python train.py --num_key_value_heads=1 --vocab_size=2048 --bias="none" --init="uniform" --init_std_qkv=0.0379 --init_std_up=0.0379 --init_std_down=0.0 --lr_head=0.00661 --doc_mask=false --train_tokens=353000000 --dataset="wikipedia_en"
Each number is 200 + 30 x the weight over its row's rms, rounded and kept within 0 to 999. Layers, rows and columns count from 0. The size before them is the row's rms in percent of the matrix's.

# layer 7 MLP up, 896x224, rms 0.197, rows 517-532, columns 0-223
099,180,203,242,206,165,199,191,208,223,242,241,228,239,171,181,192,212,217,167,174,232,168,242,190,212,226,282,204,201,190,135,179,177,216,230,182,180,190,245,178,222,169,197,225,180,185,222,174,245,231,228,205,173,188,211,184,186,156,158,166,184,243,200,248,187,219,206,227,175,178,219,217,181,147,173,208,229,204,201,160,211,196,254,250,181,225,177,223,214,171,227,220,224,203,213,210,294,208,164,189,208,202,194,201,156,181,230,164,221,178,199,199,263,221,200,169,146,170,186,153,239,202,134,246,183,222,223,203,198,225,203,240,194,152,169,208,152,224,231,196,221,148,232,242,237,195,220,260,202,226,215,197,221,167,231,207,199,203,194,184,167,223,196,186,207,211,244,257,224,231,218,244,251,174,174,213,253,247,188,163,204,225,145,223,184,217,170,183,168,196,277,260,165,177,195,202,129,166,247,209,241,181,267,153,186,189,194,215,192,197,219,220,210,221,165,221,259,213,184,216,176,228,169,199
096,212,189,229,172,175,169,224,133,193,219,234,180,201,220,199,173,221,205,186,198,224,201,189,153,222,260,218,243,187,229,243,209,166,221,188,208,217,166,226,193,160,188,171,182,188,156,215,153,197,156,183,135,186,186,197,239,174,258,154,185,225,180,177,165,219,204,192,186,237,199,170,156,173,221,247,171,212,237,211,221,198,212,226,189,233,253,191,211,214,283,218,179,189,162,222,184,178,124,246,183,166,187,203,218,222,172,152,218,176,184,210,193,208,187,204,214,230,193,233,235,263,186,159,198,157,190,274,206,244,188,155,166,230,243,238,229,212,175,196,194,149,249,173,203,207,173,222,232,189,166,196,148,210,203,240,177,158,132,256,207,161,157,275,149,227,194,209,206,254,284,234,216,189,177,193,221,137,210,205,224,207,221,170,169,238,243,211,163,148,190,196,212,205,181,224,195,196,177,231,181,243,201,173,168,228,195,216,192,193,224,195,161,236,162,175,204,213,191,217,206,221,191,181,222
102,235,227,177,220,206,216,168,234,182,220,210,201,188,172,209,171,145,178,157,211,240,219,236,210,209,143,165,221,215,208,181,199,187,117,234,209,225,252,216,242,169,212,204,151,257,212,248,233,180,203,211,218,251,140,192,189,174,188,195,198,178,235,167,244,248,211,206,262,219,190,182,228,218,175,188,171,160,186,208,190,227,178,177,219,197,224,237,183,237,227,211,195,232,208,204,167,191,221,152,158,186,190,216,237,193,240,163,201,234,168,131,219,172,241,161,193,220,165,178,225,269,227,202,239,209,222,162,238,159,201,180,205,241,215,132,169,163,220,161,183,209,210,211,179,154,249,230,266,189,212,182,190,141,152,178,243,230,196,208,188,179,175,221,192,167,225,154,228,250,164,221,220,189,171,167,250,182,210,178,142,190,213,202,173,220,199,212,187,168,211,226,179,161,197,223,207,215,238,187,222,202,260,162,236,146,138,251,205,211,216,163,187,158,192,205,185,166,156,190,227,176,180,180,233
105,205,188,172,229,191,204,206,183,175,221,192,199,205,220,229,237,198,178,223,195,220,197,168,199,213,169,187,194,176,249,223,215,168,256,233,261,199,215,219,205,232,214,196,251,202,198,185,236,196,248,203,155,237,201,182,160,193,188,231,211,230,189,223,201,198,224,217,109,185,183,170,188,199,245,215,183,155,207,212,170,199,211,174,222,166,185,192,179,182,231,160,250,152,218,190,190,174,205,235,210,182,236,187,145,185,190,206,167,131,182,148,174,182,214,179,136,175,219,168,168,238,161,202,188,163,179,205,167,184,192,176,220,208,232,175,197,194,187,153,191,185,191,209,189,179,216,267,222,218,208,222,186,160,185,152,115,239,173,198,264,187,208,242,210,231,237,166,270,214,239,183,214,251,223,244,245,227,166,202,204,134,166,185,176,198,253,218,282,211,232,154,212,250,198,161,247,215,184,182,228,222,214,280,159,198,235,200,218,154,192,201,202,185,193,200,261,210,201,230,244,185,137,222,218
099,197,199,197,219,161,157,215,145,184,177,173,213,254,183,166,222,255,150,251,216,208,178,211,138,233,234,172,243,172,190,195,152,155,192,238,198,231,220,191,186,222,211,224,237,200,185,168,223,198,236,161,203,209,156,199,193,186,185,210,218,248,190,190,179,243,155,199,250,239,221,231,189,158,190,265,180,202,199,217,216,206,180,217,244,183,217,201,217,183,172,238,226,176,166,158,184,160,215,156,210,173,148,206,181,226,185,180,223,214,195,197,243,196,174,147,160,221,224,207,256,206,238,203,175,222,219,138,209,194,200,228,249,201,210,176,192,222,185,231,210,157,228,229,212,194,292,220,244,145,207,178,195,190,228,156,192,196,212,207,216,177,211,155,199,238,139,203,137,202,161,283,245,221,217,221,213,227,198,205,198,156,217,223,113,188,184,154,216,153,187,154,201,231,174,205,199,208,203,217,164,169,251,188,244,249,243,191,181,204,190,201,201,213,265,191,168,199,150,187,170,213,204,162,209
103,175,227,208,159,184,213,193,212,196,208,217,216,242,208,174,214,240,241,160,250,173,210,168,180,201,185,213,250,217,160,178,212,190,142,172,184,248,189,171,157,196,238,207,202,207,221,174,170,246,258,229,182,188,206,212,188,260,122,168,210,189,206,203,204,134,197,188,228,217,210,217,178,209,206,176,180,199,194,186,225,230,218,198,223,202,216,150,192,232,207,179,242,230,185,211,204,215,169,205,170,182,149,217,188,141,161,213,245,222,211,201,224,235,222,179,177,177,197,191,137,203,236,232,229,190,176,145,147,136,166,205,289,185,164,183,221,190,194,206,176,230,150,197,223,205,195,240,213,158,235,234,195,199,140,180,191,219,151,254,264,170,229,185,217,224,258,208,215,212,192,201,185,225,159,182,156,238,149,178,203,204,239,252,157,153,136,143,187,202,167,171,171,165,179,245,222,221,223,247,231,213,229,171,211,224,174,231,257,199,205,180,159,220,201,234,219,186,228,236,174,206,154,198,219
099,228,193,217,217,193,166,232,181,249,172,225,210,216,170,223,219,202,221,186,209,232,213,180,244,220,222,214,183,132,195,182,224,180,184,206,201,195,202,210,182,225,163,223,156,192,194,218,237,187,206,158,193,180,135,194,202,236,229,198,248,198,174,237,179,214,219,189,189,207,180,197,208,227,163,204,209,140,245,202,224,201,172,187,166,201,189,187,238,186,215,202,202,176,183,223,148,229,168,225,171,209,227,151,187,192,208,188,270,193,197,194,139,220,153,207,193,164,217,221,183,176,201,249,159,225,131,203,232,225,212,174,221,295,240,190,266,203,193,222,208,218,173,248,231,195,187,198,165,200,224,217,160,238,254,191,193,261,231,298,203,137,186,218,195,198,190,188,163,198,178,181,223,200,235,166,223,191,208,213,133,179,154,204,179,198,224,204,200,160,165,236,245,169,203,228,191,163,154,165,213,232,271,307,247,161,201,200,175,237,196,156,179,196,223,205,212,227,199,186,170,261,199,183,239
105,239,172,252,168,196,212,177,157,195,209,240,241,206,226,204,192,242,190,221,242,179,154,189,178,173,226,218,203,139,143,217,199,188,204,143,201,203,219,207,207,208,135,210,194,191,244,214,214,189,187,237,186,166,233,178,192,211,198,211,205,133,243,179,246,162,201,205,205,214,187,172,158,124,186,200,198,202,158,241,246,237,239,180,221,172,171,204,184,191,217,176,159,221,190,209,207,139,235,204,193,201,220,134,162,159,201,198,243,210,209,250,190,195,249,229,185,227,135,166,146,167,212,203,197,174,188,212,200,218,162,249,266,192,270,161,203,220,181,195,215,187,246,173,173,267,190,176,204,179,230,219,260,222,192,195,212,180,261,179,191,230,249,178,184,170,214,170,232,168,206,118,224,208,250,174,196,180,247,164,204,200,269,169,197,233,199,204,189,191,227,189,284,200,201,186,218,186,206,201,229,185,182,240,148,238,169,239,223,209,224,171,190,188,192,183,163,227,178,198,217,208,193,173,163
108,162,205,237,242,169,203,183,214,151,174,167,200,234,169,207,195,178,180,161,190,189,177,213,168,135,191,205,222,165,208,122,228,172,216,217,158,202,146,232,185,208,185,163,251,211,185,209,229,183,204,224,215,114,227,202,179,210,227,211,161,192,258,213,179,160,258,199,185,235,207,216,251,186,197,109,229,173,210,189,193,202,191,198,252,156,175,234,211,235,153,145,182,213,234,208,160,187,213,201,224,216,205,232,197,187,192,151,167,188,214,220,190,254,266,224,190,174,229,211,213,225,197,214,250,150,248,170,219,214,150,237,172,172,260,193,243,237,207,208,261,155,184,182,236,227,221,202,172,237,182,219,222,225,205,134,207,206,187,205,240,171,205,146,248,217,205,168,257,194,168,262,184,238,201,216,156,140,163,260,226,227,224,228,196,208,215,209,194,205,219,195,198,186,183,177,202,167,205,129,223,217,192,181,197,229,219,225,173,190,183,170,189,184,189,230,183,211,208,207,173,205,239,221,173
102,163,192,170,146,151,206,255,226,216,230,187,268,167,218,191,210,168,204,201,224,172,195,199,223,230,180,209,232,230,201,197,162,197,167,190,195,230,175,203,202,212,250,185,211,180,227,229,219,183,196,193,178,203,214,200,176,144,166,178,172,208,167,197,162,195,198,176,153,177,201,220,190,209,155,211,197,198,163,222,140,213,177,214,200,195,191,190,200,197,191,210,179,227,176,165,195,258,197,229,224,224,197,151,213,133,246,220,185,201,146,128,200,172,237,198,219,204,248,183,181,154,147,196,211,156,213,173,233,166,166,199,213,242,158,190,191,164,197,132,216,184,158,202,182,204,181,221,214,194,190,184,242,169,235,245,206,179,185,192,174,215,307,225,211,230,150,113,220,232,168,172,218,208,203,195,184,194,223,232,152,198,194,180,169,252,228,174,202,262,137,178,187,136,227,140,222,196,221,178,155,172,234,189,257,217,213,199,174,205,199,216,169,126,230,219,220,140,234,218,200,180,208,169,236
104,163,202,219,199,199,169,206,184,229,191,222,234,252,153,203,191,186,241,171,169,185,187,193,207,197,148,183,174,214,235,215,194,204,215,217,221,215,205,155,223,233,176,213,196,201,229,215,194,148,224,144,178,218,235,198,191,197,206,156,170,202,160,198,211,193,234,240,242,213,157,201,253,237,222,151,159,183,218,151,167,181,205,308,186,258,183,256,219,173,250,254,149,190,186,152,182,233,184,202,229,202,213,196,228,214,170,187,152,179,209,191,183,230,172,199,200,215,235,198,194,190,163,218,217,174,166,161,168,235,240,201,147,165,196,161,177,213,207,232,215,173,266,271,173,247,253,229,205,206,172,191,196,190,173,195,171,154,205,216,190,199,239,237,168,165,186,254,167,193,245,225,235,189,212,201,183,183,217,180,195,201,194,202,115,208,209,182,260,271,237,163,203,172,221,188,220,216,193,265,224,166,269,176,195,236,186,219,118,198,223,174,205,229,221,220,208,218,204,169,202,230,228,193,202
113,220,184,166,203,159,146,180,214,226,227,250,224,186,193,165,181,199,220,242,177,191,260,204,205,181,166,224,216,231,236,206,225,192,263,176,160,190,213,229,152,196,166,214,200,182,215,148,222,264,157,299,221,156,234,179,189,177,225,241,206,220,211,195,200,193,199,229,201,253,186,217,145,138,214,189,208,188,178,177,164,244,207,217,188,195,182,215,224,208,191,246,203,234,220,164,212,162,192,275,200,211,200,221,187,215,253,237,223,201,146,155,146,198,223,229,228,165,218,206,207,232,219,185,241,162,159,178,240,241,208,202,191,186,199,205,190,156,221,195,149,218,181,259,157,248,196,182,240,184,189,243,163,189,132,190,177,200,196,163,226,158,199,205,167,216,173,237,224,181,256,232,136,212,202,178,222,219,146,164,146,176,269,191,207,213,178,217,222,184,200,179,173,236,157,226,229,192,232,181,203,209,219,189,204,244,199,184,170,198,228,273,198,180,191,200,253,175,198,178,213,198,152,217,219
103,183,233,204,191,180,185,176,167,217,143,226,205,168,187,206,242,175,200,228,200,275,169,183,220,178,210,209,158,223,203,247,246,209,185,191,222,231,208,211,259,210,205,264,190,253,236,176,206,142,257,207,184,198,182,260,184,261,189,170,241,194,198,165,157,241,180,182,178,263,214,242,222,205,171,187,192,197,191,236,190,248,233,182,211,218,167,191,185,259,186,184,192,182,204,214,216,251,152,210,188,222,190,227,173,195,181,150,234,155,163,216,155,232,154,165,178,244,181,165,160,193,163,181,191,200,246,230,195,200,211,177,176,200,216,201,207,161,229,185,209,254,171,181,161,221,228,191,195,223,179,171,214,220,213,220,199,211,227,181,157,165,199,208,208,242,168,192,291,154,211,194,142,219,192,174,240,227,206,237,171,212,169,215,246,182,158,189,166,198,214,204,215,164,127,227,210,262,207,234,166,205,254,186,190,141,195,241,170,168,181,154,181,227,194,160,232,225,232,195,151,239,172,180,214
104,198,173,236,193,185,275,163,197,187,122,158,256,169,206,211,194,214,196,203,255,220,220,226,166,251,187,205,156,266,137,203,229,183,208,183,210,241,229,157,208,254,210,191,200,222,219,172,201,258,187,269,200,206,188,177,201,187,220,197,255,185,181,155,223,183,235,171,197,194,197,257,202,189,227,220,212,236,197,204,212,234,250,217,216,188,168,204,205,146,201,181,217,180,154,210,203,235,202,227,202,233,169,201,234,231,234,195,206,175,146,204,232,223,177,166,166,173,159,188,164,204,192,240,191,226,216,214,170,198,225,247,171,248,178,213,158,201,237,181,166,165,201,196,215,216,227,246,196,250,129,193,155,206,204,206,211,177,143,170,226,182,178,131,175,188,222,191,239,195,153,192,276,183,212,153,217,207,222,226,193,175,227,201,181,213,297,173,228,199,213,193,186,241,208,186,269,200,153,210,136,211,188,226,222,212,213,232,208,191,272,188,186,209,184,215,196,183,202,190,231,235,239,192,187
099,163,252,172,207,177,118,181,196,213,137,237,190,238,144,231,228,191,164,232,201,219,176,197,275,237,217,158,211,234,211,245,209,180,184,194,183,201,193,203,191,170,200,209,195,182,215,185,203,210,180,207,176,157,201,191,205,173,168,202,164,171,185,222,237,253,242,186,131,185,184,244,141,216,217,207,196,216,207,238,206,211,192,215,222,194,238,219,201,173,217,144,227,192,193,177,195,191,222,230,142,200,155,149,180,218,157,182,195,233,139,219,215,194,224,199,192,181,196,162,186,183,168,215,233,190,193,175,173,214,217,198,241,223,245,141,180,167,215,190,209,146,192,126,160,190,190,168,180,207,190,167,247,216,221,159,202,190,191,171,225,157,238,205,174,206,230,255,182,213,186,163,242,269,157,195,228,196,166,176,234,221,223,219,168,161,187,165,172,214,214,245,200,248,188,183,218,204,177,229,164,163,280,212,187,201,176,215,172,127,189,176,218,186,226,231,245,265,250,216,240,178,154,188,249
087,184,159,204,294,143,198,238,198,192,192,220,170,187,197,207,184,181,242,202,216,214,228,221,165,238,222,236,222,211,205,155,177,142,213,199,175,195,186,164,224,182,198,159,222,174,183,205,186,229,186,238,149,201,209,207,244,166,252,209,148,136,174,193,220,210,229,253,207,236,219,190,214,179,210,221,190,163,201,246,196,207,208,190,187,156,156,234,227,209,160,136,148,183,152,239,268,210,231,189,195,191,234,220,284,211,208,219,226,222,184,235,199,219,165,255,190,203,237,240,244,203,151,222,199,230,211,201,173,178,270,197,197,195,226,194,189,191,185,205,228,269,163,164,200,192,250,215,158,193,247,181,198,204,244,202,192,204,223,202,174,93,188,238,188,201,215,222,266,180,232,202,191,182,169,205,175,254,226,212,233,168,199,184,219,231,167,168,205,154,227,219,227,177,172,185,210,189,201,248,226,236,174,223,209,195,221,216,189,201,174,180,142,200,250,221,168,142,207,217,210,182,169,204,205
# layer 7 MLP down (transposed), 896x224, rms 0.18, rows 517-531, columns 0-223
104,152,205,251,174,289,197,176,230,176,173,213,195,232,200,207,206,154,101,178,221,204,167,172,191,185,179,161,209,171,203,159,193,263,156,167,221,209,168,144,213,218,214,225,214,168,196,215,179,188,232,260,235,188,195,236,159,269,231,206,168,188,176,228,197,211,156,212,180,186,205,248,189,130,219,267,231,242,189,172,212,232,222,211,224,248,235,160,259,204,202,220,239,217,171,180,235,159,220,218,198,225,238,221,168,198,188,158,160,201,196,225,186,154,170,189,183,169,204,221,199,156,225,226,155,224,160,223,232,176,158,175,208,144,225,175,240,217,237,212,190,223,176,240,162,223,186,198,227,201,237,183,214,220,188,220,242,201,164,171,181,216,199,203,217,229,228,221,176,197,243,239,165,243,126,222,225,225,203,186,204,176,187,215,208,173,171,201,152,196,213,200,265,196,250,183,172,199,228,212,184,172,163,226,167,209,242,194,191,213,196,245,180,239,160,144,223,208,187,223,200,173,213,240,209
082,141,200,177,207,198,223,188,263,176,178,169,248,198,140,213,228,235,180,209,194,207,231,226,239,158,192,224,202,209,228,230,207,180,208,208,154,191,215,177,210,245,178,191,218,205,265,194,284,197,201,199,246,182,204,161,211,155,186,232,167,147,139,187,203,262,217,219,209,207,185,171,230,197,233,181,256,159,198,189,187,205,223,174,210,155,237,190,213,230,217,236,230,191,168,236,229,188,187,210,145,210,198,224,195,220,154,190,260,238,197,204,192,198,154,241,191,203,179,157,232,193,233,230,196,246,230,181,183,180,252,193,195,203,148,229,189,218,186,244,215,191,202,185,217,274,282,200,211,167,147,215,214,225,251,158,220,200,241,201,177,259,192,239,248,261,181,177,207,154,91,205,219,206,202,199,206,182,255,199,165,171,255,183,200,183,188,175,233,167,181,251,204,208,204,161,223,204,205,205,174,184,183,216,217,223,228,202,183,214,185,137,179,188,219,171,202,183,168,234,191,188,242,206,193
094,199,191,221,192,224,264,158,202,197,215,206,243,210,217,157,183,152,163,183,203,191,184,186,169,185,188,204,217,151,179,224,215,224,153,217,162,184,176,176,208,179,212,230,235,194,182,181,163,199,229,243,205,146,211,173,201,249,213,166,217,197,223,224,137,167,201,197,228,216,191,194,217,211,208,190,197,150,211,245,196,150,246,182,236,209,180,205,209,175,200,195,229,234,232,110,211,194,191,219,234,135,216,195,298,167,201,258,214,181,225,197,215,179,198,240,145,207,198,237,163,196,226,221,228,204,203,231,192,195,175,218,245,181,259,182,160,155,188,214,198,246,207,195,191,181,220,213,165,181,171,193,227,155,274,177,162,171,114,203,219,240,186,212,215,200,196,233,249,157,224,154,165,219,201,161,143,232,209,211,192,226,211,192,243,199,163,216,214,229,218,177,168,157,226,252,184,161,228,250,212,212,245,220,170,214,193,212,216,235,224,176,152,208,164,194,225,129,145,220,221,240,165,176,231
102,174,204,232,199,166,254,231,143,197,184,213,185,202,222,210,228,185,243,213,223,203,163,174,179,224,239,217,184,161,225,207,179,169,160,214,267,209,226,207,227,216,242,179,204,140,206,141,162,219,180,188,171,220,208,195,171,229,152,228,198,189,204,221,217,168,119,255,175,209,212,272,252,186,143,203,244,226,172,211,208,195,246,191,195,171,187,241,168,190,241,176,181,207,211,232,256,185,161,195,204,270,120,261,164,129,190,236,189,209,222,148,221,266,200,177,225,196,242,219,224,214,215,209,206,243,245,232,188,178,192,221,204,228,231,178,221,188,220,228,194,157,169,195,198,168,203,198,243,207,236,216,250,209,165,184,143,213,236,250,203,192,220,243,208,230,233,233,175,188,168,212,159,163,202,213,175,179,194,196,217,221,194,231,147,222,178,261,203,196,216,162,224,173,152,176,196,199,215,227,228,134,212,209,196,200,186,186,202,194,181,234,213,208,219,193,186,215,209,171,165,122,188,185,235
101,213,199,187,219,191,144,182,214,155,154,233,215,225,184,235,192,224,202,229,157,188,170,174,239,195,187,190,195,215,206,181,202,175,203,200,258,171,199,212,170,179,211,187,223,186,189,223,138,236,281,161,141,226,214,214,190,215,245,215,227,189,224,149,196,227,199,178,204,212,167,242,226,230,247,177,230,252,215,248,233,204,181,195,209,193,189,223,165,205,229,153,223,182,178,205,238,222,168,249,230,189,210,152,188,197,192,214,231,195,166,225,213,210,187,175,175,216,222,220,242,210,167,223,217,187,179,232,169,188,233,240,164,167,207,221,229,167,158,173,145,194,160,226,221,148,140,301,180,234,194,212,248,221,242,182,181,193,239,142,185,249,190,153,230,225,207,227,236,142,252,190,179,264,213,190,204,188,182,214,209,238,231,224,202,213,148,244,204,232,181,211,184,160,237,195,229,248,209,221,222,218,156,213,231,171,151,190,198,177,175,250,173,220,202,167,188,204,233,255,244,193,137,214,160
091,216,212,173,259,208,147,231,178,174,194,196,187,219,201,191,198,231,230,213,172,189,181,252,193,181,232,199,205,210,256,225,155,206,249,246,200,167,200,216,190,220,138,207,215,197,139,237,228,174,146,224,203,209,218,160,186,159,188,200,263,203,170,213,223,226,271,151,156,199,215,157,152,171,192,228,243,202,177,225,186,188,154,226,240,210,227,183,179,237,210,178,169,171,179,237,189,208,208,180,225,199,160,203,170,172,193,193,185,235,197,201,231,241,178,251,152,182,190,228,252,220,223,172,215,304,189,182,131,224,173,198,228,190,248,221,224,210,224,205,179,138,214,250,223,209,143,220,205,170,177,222,150,232,272,179,213,164,246,215,175,197,183,198,174,147,221,237,172,194,195,224,204,179,174,188,191,220,184,172,219,216,176,181,199,251,213,190,252,164,163,265,182,219,227,221,200,170,202,210,219,227,189,213,170,223,202,144,248,204,213,199,248,235,225,193,214,209,211,241,254,242,222,186,161
100,212,251,195,236,154,170,161,218,222,189,219,192,229,180,182,130,221,264,187,211,236,180,165,157,200,190,231,229,136,224,229,180,207,214,182,243,184,215,218,188,197,196,190,240,215,162,185,227,243,206,187,180,166,162,223,241,202,198,139,191,173,254,181,239,238,216,221,203,166,214,223,198,221,174,184,238,190,223,204,150,226,261,216,184,176,174,192,216,187,215,168,170,267,227,220,252,172,191,201,145,188,221,203,168,191,172,264,185,145,180,217,202,220,203,176,219,285,182,209,146,181,189,210,144,163,200,225,126,177,176,250,152,154,146,225,176,231,163,225,177,235,232,167,222,166,182,179,199,180,173,163,222,189,183,163,214,195,214,218,176,233,257,172,200,162,237,206,246,194,199,200,130,208,239,186,194,165,175,177,175,211,252,207,233,261,154,187,190,208,240,218,197,208,203,210,212,207,201,164,192,201,232,213,205,220,223,231,184,179,206,198,166,178,178,254,216,175,268,182,183,199,247,226,212
107,233,188,190,155,212,228,199,226,197,236,234,212,105,191,236,195,207,200,192,224,211,215,162,231,202,206,215,175,240,240,186,189,183,146,209,200,170,197,190,225,218,154,234,248,166,178,211,208,198,134,186,182,177,254,226,210,222,173,186,199,235,228,154,177,200,212,195,213,143,204,159,250,240,178,185,163,225,183,249,214,164,228,227,182,219,183,193,157,257,207,192,220,156,154,186,248,250,208,192,232,157,185,165,257,181,235,166,184,201,206,193,208,209,240,165,207,210,198,143,209,212,220,195,210,198,135,159,224,218,178,168,216,206,153,219,218,221,221,167,227,226,191,172,196,233,164,200,258,212,227,289,174,192,186,192,210,200,214,246,236,179,158,187,255,160,198,226,194,206,242,150,182,232,170,194,197,148,179,247,172,191,203,228,174,204,266,154,177,187,209,221,258,145,285,219,245,179,181,169,183,189,159,221,192,165,174,193,178,199,209,180,184,181,223,196,178,151,230,192,182,182,175,242,194
105,167,218,182,184,209,221,201,170,200,212,200,193,212,172,261,227,173,194,205,221,214,191,200,243,248,194,220,187,221,182,154,202,186,239,217,208,176,224,195,183,201,180,221,196,196,200,214,240,232,167,179,191,210,265,231,189,182,213,212,236,243,185,214,131,186,210,186,199,223,191,136,253,161,218,178,256,222,156,204,220,131,176,197,262,217,156,220,191,240,246,236,220,194,242,220,192,233,207,202,228,185,155,184,202,187,254,215,187,190,201,188,162,230,215,201,251,218,198,204,299,211,211,230,240,233,206,224,192,218,211,214,202,178,187,208,220,198,204,224,208,206,222,253,204,188,142,191,159,133,196,209,227,229,163,169,197,204,227,136,241,179,170,148,197,189,155,162,187,157,208,216,153,237,205,193,235,210,180,257,225,145,238,208,169,252,179,198,187,205,119,252,195,225,204,267,192,254,222,193,234,169,188,213,181,210,162,195,174,141,180,206,175,190,175,223,222,174,224,228,294,196,165,174,201
100,214,235,251,196,194,164,180,200,197,207,131,147,195,204,115,212,190,215,214,187,201,212,184,245,237,166,226,187,228,217,194,236,184,209,199,222,169,186,191,145,204,219,193,205,245,246,218,245,181,227,230,248,216,195,194,245,161,223,160,181,215,202,175,189,218,220,189,207,159,254,164,231,172,235,211,213,196,131,175,159,216,171,213,220,211,162,200,234,210,184,213,206,241,191,200,213,238,228,201,149,266,206,214,174,226,247,194,193,219,208,221,155,196,124,223,204,182,182,185,223,227,177,168,211,251,201,268,154,135,230,194,203,208,280,220,170,229,244,231,182,213,222,219,256,178,200,196,185,182,231,195,200,223,245,213,207,178,154,216,164,275,213,212,248,174,203,242,189,189,190,180,215,201,187,236,174,212,207,167,237,156,226,189,199,164,172,248,181,201,183,169,244,200,166,181,245,208,181,187,198,249,190,162,155,244,134,223,195,135,259,173,200,192,170,210,218,247,201,176,182,171,221,184,197
106,260,227,164,210,191,193,180,212,171,263,175,172,169,220,193,202,232,181,217,194,176,243,172,241,197,223,223,225,225,182,235,170,214,161,149,204,232,214,236,164,177,245,225,219,219,177,222,217,199,191,259,174,183,198,156,223,137,157,196,173,188,176,179,194,201,202,141,186,187,174,207,196,181,219,235,221,248,233,167,238,165,136,183,199,171,200,209,210,200,137,244,180,202,132,230,211,175,210,225,133,206,155,217,202,164,224,252,225,176,193,228,237,166,186,206,180,216,228,204,205,248,208,236,221,223,216,186,211,200,217,179,213,195,194,194,208,225,230,260,160,220,131,172,251,219,244,120,191,193,192,200,249,180,198,167,238,276,185,189,223,225,194,223,171,212,229,248,229,244,193,172,187,204,164,188,258,269,206,223,138,196,200,202,207,166,249,211,147,231,190,178,196,189,195,196,197,210,179,189,169,145,141,208,190,194,179,166,223,224,196,178,231,164,163,205,241,207,169,234,188,220,186,217,258
113,161,269,218,218,208,250,195,242,231,223,174,258,222,158,184,197,232,172,206,179,181,188,164,222,208,208,184,241,186,153,190,197,191,238,215,193,213,203,218,222,222,181,197,183,169,166,179,202,227,243,143,172,203,193,227,231,273,271,222,243,200,249,171,176,178,193,194,177,171,218,266,192,196,157,193,188,197,222,211,202,247,206,147,171,179,192,241,190,195,217,172,219,200,218,183,185,210,167,199,221,265,193,180,189,155,183,242,170,222,175,215,241,167,225,281,144,200,238,193,245,185,191,190,212,247,205,209,188,242,177,216,145,204,174,190,178,201,175,158,189,164,215,184,187,222,203,144,225,198,186,182,210,162,187,225,166,142,220,246,157,146,217,194,160,221,169,214,222,192,189,215,221,192,244,162,187,206,195,152,168,215,255,232,203,204,137,162,253,208,230,190,196,231,186,243,217,196,212,170,231,211,193,178,177,202,212,219,284,220,200,208,206,177,233,241,209,144,228,249,240,220,222,118,216
102,224,198,267,191,216,197,206,213,191,189,196,172,177,200,235,202,251,190,218,180,195,225,199,228,171,173,202,225,193,159,162,166,250,207,185,136,188,152,196,155,226,182,225,191,218,185,181,250,226,198,228,218,231,197,158,223,206,254,172,269,206,237,210,169,206,213,235,183,209,263,113,193,191,179,217,219,195,177,238,207,149,238,242,212,173,216,168,211,138,206,180,169,168,236,190,231,174,165,168,219,251,144,184,218,208,173,253,202,130,231,207,189,224,206,208,198,268,226,205,177,192,193,188,192,183,171,234,200,228,182,173,237,170,220,188,138,195,205,241,155,233,183,162,253,175,141,175,145,197,192,193,192,239,216,224,202,153,156,215,190,152,223,166,182,182,165,169,247,141,200,193,187,227,231,165,228,181,202,239,193,205,245,219,184,202,174,186,230,152,175,172,148,255,228,198,194,233,216,188,182,228,151,234,178,203,204,215,174,152,255,178,240,141,193,201,217,198,229,164,220,223,198,191,221
109,186,186,197,236,184,122,200,236,162,183,172,196,168,164,213,209,193,222,144,241,210,180,207,230,231,198,209,186,186,190,237,122,225,188,215,182,222,194,182,184,208,178,203,175,226,124,225,203,178,160,185,238,268,216,181,226,172,232,218,175,247,191,149,181,170,157,262,214,185,212,225,279,220,214,208,220,202,173,214,244,154,171,215,262,223,224,224,177,196,199,171,193,176,229,209,232,235,174,178,187,162,197,128,162,183,211,224,190,198,195,180,222,187,217,253,210,228,184,239,242,208,210,207,191,205,209,120,208,185,210,241,188,210,216,178,206,167,155,188,152,227,214,220,181,212,164,211,176,165,245,203,197,292,150,198,225,203,198,217,141,202,188,212,232,228,248,158,189,234,195,217,176,189,226,153,179,225,186,240,215,216,171,142,225,183,227,161,211,210,204,200,219,246,189,120,246,218,220,194,229,177,187,229,165,265,235,211,212,216,194,214,139,224,222,165,221,198,202,225,153,189,211,224,186
101,197,202,238,183,175,272,222,255,164,213,226,187,173,163,236,160,166,180,167,171,230,205,193,174,188,166,187,228,248,211,202,188,198,196,270,184,165,188,169,196,188,211,173,203,227,219,224,239,241,201,246,177,242,185,200,231,175,200,190,182,162,203,195,163,240,234,200,199,170,194,185,132,162,186,200,186,166,235,255,222,187,171,162,240,198,223,200,217,218,205,199,189,263,232,213,160,165,177,234,188,218,174,182,200,184,197,219,206,252,189,179,226,211,222,167,225,275,174,191,199,227,220,224,190,203,203,191,161,234,211,204,210,194,195,203,237,184,273,203,290,212,244,153,201,198,257,190,183,187,180,223,249,226,187,199,212,218,163,192,220,187,270,240,153,185,193,196,212,127,191,202,188,210,140,175,147,216,188,185,212,193,175,166,157,207,246,161,289,203,176,190,208,239,247,263,209,178,178,215,191,202,230,135,164,158,217,232,192,180,183,184,199,173,196,216,164,203,159,242,173,213,176,165,256